{"n_layer": 9, "d_model": 224, "n_head": 4, "n_kv_head": 4, "head_dim": 64, "d_mlp": 896, "vocab_size": 8192, "activation": "relu", "norm": "layernorm", "norm_place": "pre", "norm_eps": 1e-06, "positions": "learned+rope", "rope_base": 10000.0, "rope_fraction": 1.0, "qk_norm": false, "attn_scale": 0.125, "bias": "none", "tie_embeddings": false, "parallel_block": false, "init": "uniform", "init_std_qkv": 0.0389, "init_std_o": 0.00858, "init_std_up": 0.0389, "init_std_down": 0.00458, "optimizer": "adamw", "lr": 0.00114, "beta1": 0.95, "beta2": 0.99, "weight_decay": 0.073, "lr_head": 0.00545, "grad_clip": 1.0, "warmup_steps": 338, "schedule": "wsd", "decay_fraction": 0.855, "decay_shape": "linear", "final_lr_fraction": 0.02, "batch_tokens": [8192, 16384, 24576], "seq_len": 1024, "doc_mask": false, "z_loss": 0.0001, "train_tokens": 140000000, "steps": 8856, "dataset": "wikipedia_en"}
Each number is 128 + 32 x the weight over its row's rms, rounded and kept within 0 to 255. Layers, rows and columns count from 0. Numbers have three digits each. The size before them is the row's rms in percent of the matrix's.

# q: layer 2 attention query, 256x224, rms 0.0932, rows 102-127, columns 112-223
# k: layer 2 attention key, 256x224, rms 0.0963, rows 102-127, columns 112-223
# v: layer 2 attention value, 256x224, rms 0.0522, rows 64-65, columns 112-223
# o: layer 2 attention output (transposed), 256x224, rms 0.0514, rows 64-65, columns 112-223
q102 120:141118114182122178128123110133156111120121066180130082109121100107168112151096108099181153130142132108161135093168116156156109128145123084153119180100148155083134181112121143167195101152142097161159121051100120168111153133129078150132095172105102135132146143092116190126152122097087110124126070145060126155114131095196135150171144071104
k102 116:149126102175097134101167096163166155147087095145120147159141080137158129117085099098156141129093124134127167085171187105134141110137186138086144149125142137099112147071109123130127124121072119100097122078084128131184130097100092078076137093104166146099092136175079207180145119111116088107141122140127088182097136060145117103166117099189
q103 103:131138099131098144123072072114140126146092201147195115151083115141090115141138079139107121176101109105166128176145183145099166152134109100164114180126148176108107138052089094094118158185148097076138093177151104088089131143137126106101088130093175133147134098105177089114130147174146160171099114114122151136096096180094148150149120124136
k103 106:096102110144144084132129200107175150101129156151084151181177070133161091181101169153180107047133116136128140089074151084136089120174122147181150119079198128191130168095092122096096116142135066159156152146101165136091199138111100115186160160146190101080144129088120152083188112129133111118141074120116095140116115129175171136183135122193
q104 099:113184076159115167095149102099153089098121128126176093142170108130136132099110180082196070114112178115104132085167147165137082152135125153138135136096148163135155162077091102120160092144087134208186082079115131141169151181173094160148070163110124150098121116150093160127164106121166101096132103103146120086108095067184129149144125109147
k104 087:160143095100141126113161083103117123165147086131111152144117163102218156167070069134132154081124097105109160027140163148204174123150089151117123141157132114033106183100156169126138125070118081083098132087118152117141178144082039104114142121154172158104122125182064142126101121107127114111123166098137133131137141084135136205132156169130
q105 109:101118093139064170126107085167131091152135153159188158118081134173119106130148129082123138175119154127144123121171168156074092085136147059196138149136113169103068123083122095096135128127107099100172081130154132134088128137181157125091154115071186105118160110124156139138071097175120106138167048122113110178093084150120172136148065131150
k105 101:126150117160169056158097140109101124106104136132199153126157108152143167201065174113150075055136080132109115174046114089087071136124092121151064147108116132132145091134135057075137098135142117191140118157131138102109089122179150112187091175130128092111110096124131092107142173130086120154170114145130136067165133150156106082162138172190
q106 108:157106186109161086126164157128076142105118151101101185115115164122129117122139107129080141129176120149120099109104092099111162114128129120054096122184082093100129072134131159128118120055086163134067166089149188166154128058083184100089177076156138114156109193156177076163123102119088159143172109151107081174180166129059087108082126154141
k106 104:134118122093136162139122078107131109106158114114081116050159184145112186068223125123098141196144156128155067162179095164123117132106147101135128186138149105134099078192098132148196202127131166156142133142118091119122102129104135149045136161078080099133134139155157135149084167135142170119132142088131137097173139131089102176064171122155
q107 117:150120137116126073189099132092133159114129224111124146153119125154109168135108121115106143105096163130117058145126085030153143128141115148101084124178128167157164071149056135125111112092099138138104158119186171192168174072119143114087171073124120108186104159116181071116128180115135150142152127150132174152115146168117135138104122147119
k107 118:043115152138092180128152158120227120057162163131046156099157108155112107110187142108121145159107143070137138099142135114170077178166172092227136145090117161140125164157049123155132195155115139128202134105138134111135184108079108129088152151087110102138131128081159195093149177132149155141179101133116118144152123076150145161100158084174
q108 097:153076168133147135163161158050093160136194105123065144089124143084140099162100182080138110098170141159112146145126172082097058057175117106105134093134128145124108102122154142111119125070136117108147163115139141105109192156120161102083186070150117128063134202138147129128185111068118132140163096173076063174183146112107104145178124130112
k108 107:143074116123097156125158079102105100126094105137033046084128156106113125129192152151113143171129199122159079162156112160155129110080208139148143134130134103110127099157125162176123150105094181142145120076142122091150101124104162133046114146080147063113115102162153162176157103158126147150108134151145117141130129154082069143145158047146
q109 114:120110069164102146090079103197171097124093097150147058162189092170113131117130104084160120129080111099118131113110131124140155151129131115190135128090116161158162218103113045114097091163144121136109090143077172135103111148152116125139082147100165121143184064126074144095098137125152069103122114091183172104095105108143186125128104136158
k109 116:149128123155121093148137151108113130162103132133164162172159054148133126189039168080187085059071122093122159115049126111091117115164116134090107129122172129170153118119126100110156076090097097177102126106130173173105134138108122106192188113181161144127132150149093117091122123108125117094147083145072124142127089105108186127152106168126
q110 110:104131156107101101090157165121034119126165110110112167124081157099156119131119118177079150119175094092157160127142092154115140104132125164073149152165096092118096052129191196114145144144152161139108177135150098100149107121128160088106124143192116134160123145148135097133119155152093160127116202122145102113174130129068109095075125131125
k110 100:130175108096127097121122129153091098152140109115156157040077255145089125092190114196127190159232094133139126114185122135169131124114097105182109123128067112049135109143172142110104150152157152088114132156122111108116130132150150129157102136130120146171138097131159054122145169144073090129134184081179157124134137155133104132106106129118
q111 099:139126090126128189129073108184185125122080097146193092106154107174122120164184098122180118178129148174152153136120160151123093175114087098176111158125169124095139201117093099157156134161140130132099093128059100166113122132124120163155100176068120123069125116116119196131063089085131094146123098109103179172101132132186164122152123132156
k111 103:180090103153145112154108114117140140102122114136124114225190000151162136178034139051160051096033134108131176151078132144072106117160125132098178158125169143180147162097116108094145115112148111146106121129090146140106091127161146125185124133128113104096133139149083192119119076120130129086126076130114119132100120089116162069152133121146
q112 103:157155159116169150120176124118123116166148134132096145112146144098154174153098126084065123078143112153162140143082127168114160178131110124106153086101162071152125087183119158131152188077162116131153157113137100140142085134128124142099156116150150143084133160114106128207112125140104167145142124124066097128155130097080146138060142167128
k112 092:081191159101115162096123167151190090141145099094136126055086212081105117036210117172084153186208127147113120114148136113186127110119152103149149125129053120087110158167132157156118100157128146100161129130117125088161115126132101141133103141167081151173154138113133050143121126103127120167116157086130141119119123139123086132076137130119
q113 092:120147088164072105129060097179099103112080109120185069149141135144144119109096089114163157147084142123123147108139098109136177144108178142135109139100117157126143150120117072138118073139120136150074074129128156133114146122157124092134079164103139103145172110161081149064070148142117118111105104124217168109091145126120188108154137122165
k113 100:135080123147107150093125132112097098102110101127144102174201061145129124196081140104188121079066157053117118138148104122104132109116137122064141130124178125134190155054127140080109091096153098177110125102115174170088163127149109163127146126113086145089120133153100185075147108136190117101163083173107090165120155139146156148148130135086
q114 113:156110176085133090157144148105029091151094109142133170079102197114120146136118150150122156117166141183138131136116118168117093128109086155101138093142106121113117079150175171065164170094147136130118141147108110078102089111126147106081138102170123156127129198127114075167135126167047159132129130144132098108172141164078099138110120157109
k114 112:126177129107137140114158126117135082119131110124163129051102255154110130087204141196140153162238146163121130107158122117142107136093118114191084132119061112036101077166141110139140128130145149122100141156141092119130114126130119125174095155120123097139148144104143076150135165109086096165100162074180125131130152172139085115122113096086
q115 109:122088127146069073130151087179119115085068150132127149116082134172132116067170105167132168152120096077123148107175081088121156118112151165136153138160096131152107124084122153106121108131121103075128110165139095083146112085155127103127120145122117111187157117148122107090160152160097157129078170133182082154111120173133147084113085109181
k115 106:126156192084112120116158134104116074116085117121193138104150134153149126119138165139162107131117115096101094099169096079112101130146119096139115156108064139088201097090145112071181099095198088177142083144078127123125145096144100177129100141094077154114146121117149139086183187143164109127156143089175087148138166144158161152108118133127
q116 124:128155120126112169120103182168167183100166124167144122151173077109138091107119118064162123143074154148102139140123126057105134089121162102116132150117164141166138155168090095147124120120162141172143141094117134159126147120145089118130151137114109104144113111110145141095100127071181098134120084142109173163064119102148157151130079143175
k116 109:144052077191135115143093099131122201092111158144095114182136000109157152177092121077118122119056124093158114178116110138128133136132139148104128123148223147179122175080102147162109174142078138116109148105140128132111091125121177123105164097065150106121088116132119172130098110151139175106166070196072148147147088092145134133137125130171
q117 097:119107124101140079127171093120163116103120175093119119109073109142098129107138116203086140155132120089118089130187066141141114117112111121136112086160150149127088124105168155115097111155100134065152127163157075116171085078098157122132122112120107118191138101116156101123153146182095152137134215092156084155144106181163063102116130084082
k117 108:148184200098105170134133167128141102108145099129129156099154154143127121105144136125138103178134107158084134083160147132129107167156097126143149171099018130105127111186151085085203098111207068130143119110104128104115165152134049128118087128163088173134146145079123068130148204104104090129101154033176106115172143126134162146096102136104
q118 101:120160117093128116103176108127090122145152106152150106097087193081154172126108164119124189061151175128108069116140096097195160161170154150099112115137108149151178074102099175132119128126104154172141137106158112117154133130117070173077098167152173144072134150133086152102196161106141095143136131118149141098145142146078118178173149159065
k118 098:174114110140128099138122151114157203104096120108105116134126198145120095143150096164143181124205136113173084103221121099161162122111151139114099081128140180000113150068118147131053112105129136091107181104181110124149181101118104121174096063109152128155174111122148106121124120096154093184107122161173136162111150141190100113140149062134
q119 095:101156111152110136111100196124160147188161148162093090151180104113162123128099143057124107116101090143122105173076188081087138114142167119121137127087132103172138096165103073098119156078159088193178129139147161143122195126133152132132208098138158089111155106136124153105157108084124110106164078199097089140088099101082200175098117137208
k119 123:067125139141095133077124129164204163156145147171124111154132000116098110044151136101111105140054114151126128107086090079160141133134164124133108091110109120199109097135087125104089124154103091152206144153136165099134153139111123113138150134140149133113122110112162101110150108142179139135145102129087080139131117146096142173131093121178
q120 094:144171133187142085126189097133109154083140214135140136099046164099186157085126103159111184118150075081070085072157097119149163120112171130109123089144112138114053088085141184165104107129092116042139095122150130111183121132153121159124144157067154137158098101139141084124185175141121153150082159141132143120137136131122117146135139104161
k120 091:092151179132104184120166163120192102112104120097099123092154129141127130091178149114125140149111134086083109114229094115180112134152135115104132105128063150026122165090099153135110106137177103125125095109136135126140216105100077170080107112100131201168130150117178118105177165065152090138094150119183097125153180082143145191117130117123
q121 104:121138129100169133108165130111153159188135145142101120151144136105165135137142174101068119110159152151153097132090137092141128180166084146135127106109131083169132058133113156106112178099098088142172151131166126108149157168080096149085186129135172141044119147098112137138165099112137135128180097150072112128132102151069169165113120175127
k121 106:125194154088094123127103137111177176121124149123119111107082163090129126026172091154077125175177103174143101095130132094167139120110134125158125108137060114130072122197115130170097138142107119081173163155114089060139131133107123100122127140155142139111121111109186041148141157134140138205107156076117120124169107140145077147099120145121
q122 090:194102098121130086131132090122080110144080117105173129042114227110174126153123125118137172072185154147120104127118121096163150174128094151120126132146150174102113120096123175140176172089087127124089139108095132099116158127131130111074146129085131159089135195126096140083156140116054157172080106146134127145155132148115143148204146174171
k122 089:079118144135124192109159177139173070135143085104104088092159219148106106078217163162124163145164145119154096128158154087148100141108185077198105136123113111044125167126105116148092108147115121107153112094129130119153153125120116146168119130081131116126135148113164125166175122111144093161145189120188130178089150154178088129137165068140
q123 093:163112097132079100127106084140054125124074141139190113077126230120149110135082116102132175089142136128099140124142129070179174148121141154088110137170128188115093098099137124130144138106112146150094158137083135126110156136147150135086126118100127137117130154162093154093127160111078158148085105146133131103137130144115175117201115146217
k123 108:065065104199121173107170164120155096104144136109089093096170201150128123147176166138144131101134180066140073165160150097152118122107129094164093116151158119047122159065118142138100133127134121132146102085117169173150124115144129166143127147062141140150135143150167163126169101098131107108185112159138138153102140126173153175106183093130
q124 102:119086126163134119110150145125184113185131126137055108184147070178113130128129125088099064103104100102157110113098155158097115145158106138150132098094092084157135110103115091103080133109078109096172103134153163129129192143095150119129201113144182141105147105101101133112151105126104108093161135137115090187127114077057189112081128127157
k124 105:076205146043077115116156155145110106125102105161133148122123054092133131036139149113103094145108084157109148097090095115121149085124173119131125121135047102199133062199180124097139119114145126175219119162110109077131136111140120122109132152196121154114124106119144080119137138155154116143122135071133092103112125141079130127102071150122
q125 101:133168115132153126103126133137105170177142124141115115119165181075184130112105155080093112093155148163141111115075178086133174154148126154129126149127121118167092061154113135119144194082131090152131125102123146115147167147115081151066209129146186154045104141117090132138167094070133154147108065184083113146141123121047196161156110162178
k125 118:073113134108101132099147126137192159145127160156130080097119124092117141045163103133085123127152123150167071109134117102179139119103144097159112089150091146094100133119082146181087113157069133086199119127154111084174145119105145135128148105079148144128099135137229071145144131146190150194136158126122140147145152120134087206094147109154
q126 087:112158176090133175166139118119153143125152132153128143201058069102118116170147141190159108158122123144169113152147120141095134138092149102141131162105140123136163103177109158104094106153161146114151146137173114140164121138137083147193089120141112093100119092114190125181140152164180125114179143094093167121123105116125072154023180108050
k126 098:189143082085144104114052109110116158112131162109155113149103116092130154181122099116100104144136109186090106113101070137147190152139133173052142125150091138124116141141099111168172124170130093091092148125155107109103209115183098099105113102196116118116125166060108122121095148158078190184059111163124087118182104112152135079143095199097
q127 095:123099129153110128142129169153132091141117115097100145181117042169070099134155106131120088175096086114202182141123165201084102117116122106146124138104138128113116160134162067087092098141129127099126118149143135168101134157125182104200115064118119121154137125121158090168088126164117119060178147104136128141102100083158117071094146082105
k127 094:141166147072170118158158112152088083146132124113161169143118126122170165143086157116130069144101088139095180141048100141069136139133129140094138152100115090229167059187188112101198149106141135187141109182095134131102106142179111136099113206190067114110130110124086151104115137141121164083121098137080108093116130148077178112133080167125
v64 102:114146114106185097138118162197110184133148166074119161132086116123105148122094100170147120144121111079160167138125105109144093122095153118068121150132104086099137077068133126067139133154157138150147086100161109127193194122151121142105152102046124187124136187108152084159130120132157134123114121100064098124155151100144165125147157113163
o64 100:117132161083073138127141147106099126159156096133118125150139149073123146092120149066134163080126126142091117094069144146154163088176125121201126139048149149134120124112193104200141147093089107148144154142155118155127109116086152144150052127143131048089107093128168129118147101104102163167173160124159143142087144130160100128103073113098
v65 102:174100123092055130120123060198105081122091123132122074166138148110157151139123122144131139137114135128172105069153103104103114101125091113058139059149100136150099148128133118117044094076109144137139116164138181039202121063106149128126127129154120078141093090093143131106121143148125129115139104097092068136133106170112117156087110097152
o65 095:134089172146145142077148078055148186136165148140064134116129012112112144091119143114144111135171100152151089140105137115148156128135181180181164176113154116071128082120128142151097135133103116118113110127204106116092124081086059111162106099065140100098100086140112108139122137108177138139141139107187137125131148086126110110134120124077